config = dict(
    norm='rmsnorm',
    norm_eps=1e-05,
    init_std_qkv=0.0442,
    decay_shape='linear',
)
Each number is 500 + 40 x the weight over its row's rms, rounded and kept within 0 to 999. Layers, rows and columns count from 0. Numbers have three digits each. The size before them is the row's rms in percent of the matrix's.

# layer 2 MLP up, 704x128, rms 0.0884, rows 0-21, columns 0-127
121:566520471466481457443520520435551468425492535488509535533474478507518495485484556500489455527471475495562557518446594539622478506537500502486544542588475492469518557462437480544528524515508513537442611517522542477557562445468496535446461455459500547540490504462525533541512488579537517518499490438512474556568500458532553548528516524490529490479526528483479521526522442437565520471446
101:527463490511466560528487437527547542525463510474408571452516501468492469485496520522464469459496463479478497600509459448582505565497616497499436551532501473541542512460550527504496477548513477453435478515481527502455460427536539424455499517476469568499525497469461465481558491504421484434461455449536460537468467493487463464443434437486501506559496460434505411506507473506515520481471
106:499554516503478557509490543473502565553514507542518525532471504579532483523535467489503475431397468517496475484491503511442465488475491535472503574391485513459534490455514427495450422399471572501452461536523479509435404454467499449486469474529537510521504509566577528500457492566498561530488503533497456443509537529521478520477540432464555442553516489470510501475509571460473487564511
100:513484556474441508463458524508435496497489515476486438440499522528489458499510476463539550502589444447486478510532477471459471524542436438485503462539449494535570473462495453494510451509483504464556436429547388591390508521508546488442516503523515516552543506485496550466538521575524468454435503519481499496494508472546507473513530570487522523512486573501423504519533558521490438555420
102:563457512490530515453482497431588489560486588449436485408491458439592495527410460496500598506518541425558533532415516524502482516487452456541540527578507507542434484507512566474443504486516484529454517554554555486478458505523519505545457527496517498549463500458508466497493545531487437445471419491521451513491530506480547529514500482507553452529427503516551531499495501496476523506497
103:516505453512547503561460537583452508456518530481492480549453485546606513536486470457475464491564578550478514508463426494461482447459529542479526553540499520540487529404554584501537500525473561491470472433481494511522579490491560480535463439452493548485511442510547530606514510512516497470434509540524532527567506521522500476477535514516506522574560479446497441506530558467547499489548
093:493473520497497501501513500518511544580466432464502478487515508520573554557510586493574503505505477546513502520477507510499478488427495601480547407554439488539473539505528499516508492551477440549476510484468448532416538501553492495503560604506439525519467532528435544487539591480472475530492538588556511507520452481525485518476488585491529382533503552494505476470456481536537519509468
103:597464500472555504490471606549549529561519531530481488511546477476385534539557494465464512511547523563572485576559497510493550504443535520469549539508453499510548470490470476521505488441475528526506516428500488452458488495475492523479495500497423431514520444451445516575447487526533433460439452439525498443478498465506450498523524543485518455500499521499393423502473474524512545488497
104:408458533502490495464479499570523530475450467469486508462511491498557389437455497514578463464462446517476487509547518517501450497582506468470463486484626522553501455467502509519474492574425527464522539566449496521456488522501492468502434514511457548523498475459468497447504541506486503587522486547543545478494496466557487443516557501548526497473531479571429474500579440454528431507482
096:511577501434516461506511494473540436483544545490545510518529563439475534517464545505489553514580447468536470501460502586478474435470460463521466509495590496449499557509484461466478473518482564519535419539528471495530452604465458514520442488475498479471469495461500513596467519508540446460419479596441544495471531532522513496494486445449469504488468572574439466506513517447514530490498
082:479461550477491487494505456470541426524482464564532523597521499507508470470534605521548495509512502495463466487530490500492532561474565463493467449488452484544557476450438488494589536433556536364538551456487498434497480513456459493516494460504525492502496521490460487526533551418476417536507436550450485501491516464448521557496566425469519494456536434491489559462511523504469514473531
105:449492478505464595532515540521496473567482480493499436542473496468514434582541477534510507493457470503560477500410478481471505511520519510542562498481483559454496552557498474567528512456490553524513514432536500440498477484516533529513528550500500526464531501465547431472511532453563524517503546518396517507509552502543457448443528514554512573459484494563565445544568419493567585541530
104:586503412548443428517500503457515518449517500525501499528499421510478454448529489499459493460511517461458468470525547497543471521572462550475447459437442539491534475440513491502511531456460465552542540548471544441479497446457473545507483578534562506566463460531514568529455444524568473509467484415560568480480517506517424526497493494479586488538514512572443497441478529516498543490529
101:495512480519419544495547496516502496435494491555578482483466498445476518433535486484558475494507456462503544538478454458481449556516495504546524529427486477503510453521493572545495517499456530556458551496513452449477404397529522513564448519401502619531492458506525535518544509534544487490503516484555467477573464442479548537570458476529501575487529538550505515546516507500523488528570
099:519479427472426489459446567494567523521510442470494460493587436401471580555487533476498487505563512511502553482568558458559468531570476476436439484568575515559520528486541498450500453489525473558477496464495466506475531479461571453478520510555469495551557518531476540537554455462571515500493560485461522536521514514505550509462498520496466406533505479485509507445491519450521541532501
105:551490492512542459560493513513418502559565530512583443512490542511534482473505569540521497469428489547544493577579513462507507521503528506510515482536532548478464410395543484514555569486493529470521442554517482515532491384511506523499508540507499565489503564435527523514418438515491460479473468450538444434500525473467528498444503566503518494580472516475481506461501540447473475468464
108:514455499469444447572443484485503527409526494522500475489443457428532453451546485536474472495463548539461554474492476492462516448466561455498449526471473503550518542540504493514533476547591497515420545531480463518513507521465461532506512566531551496472523485481543517506508520494511481388547552390525430509560495480520519477511480514448473482478475385474483503476457518550593481430484
104:505504520537501501510535519507437495529448471537514564455546573549508466478462581531543523472493554537521549455450569476444505584523560508588578539512519476472475527468436462557462465454540534449470490499503511494508551530509457560503502499498533452481465487462437528548487577566467509523510461548485484525566537476456542454514490514493597496501479563451495497486405508499434451507429
104:590474482511503551542523466458538518573490529422485521477485538498526437537449519513563436482526501493434473511454426517556501471483494512464582552529432482545488456477515454500497517468529514447540458501481521423515476578456508548543492525512514511534469592502523534452524516467508605550498540437540544515546509555432566550502543490491421522494492500412463476486485485542475463538532
095:609468482477461485415475518561474488507405519455580448549485516466501552470496458496592542559538514475450559483500484520432489497483487474520435521515452458458545531471558524485511435434458502503564505506474544505504509555497476454526528516464494527521537544530499482492518428482490507496508483455541473558509533553465452433521577481550511525539540452566503495520555457432418483551533
111:452450612507464412546527445543502561487460436469509552517470448524495469461486439508578548462498553538521495511487495492596490507485511505420539532581439552559486449476532485551402531434524571553543460470486445547502530491515424453579555526489482502546505474462485469501475487513482512496538529459531483514510537528532489518529449481512487523534519515458452495514506494518498465425547
096:498494495458489558531450530514552452557495494435507498498509457514503518461415529501548509529463513545495528382441495471510475528471466426510488422436513490480580486490488509493501534478577457512435501456455482494563480505494483422491487499508502481417464509452569523517453442488525472570474533535341462504595466506520490524506508533497521504517549519461541500540472485484549468436505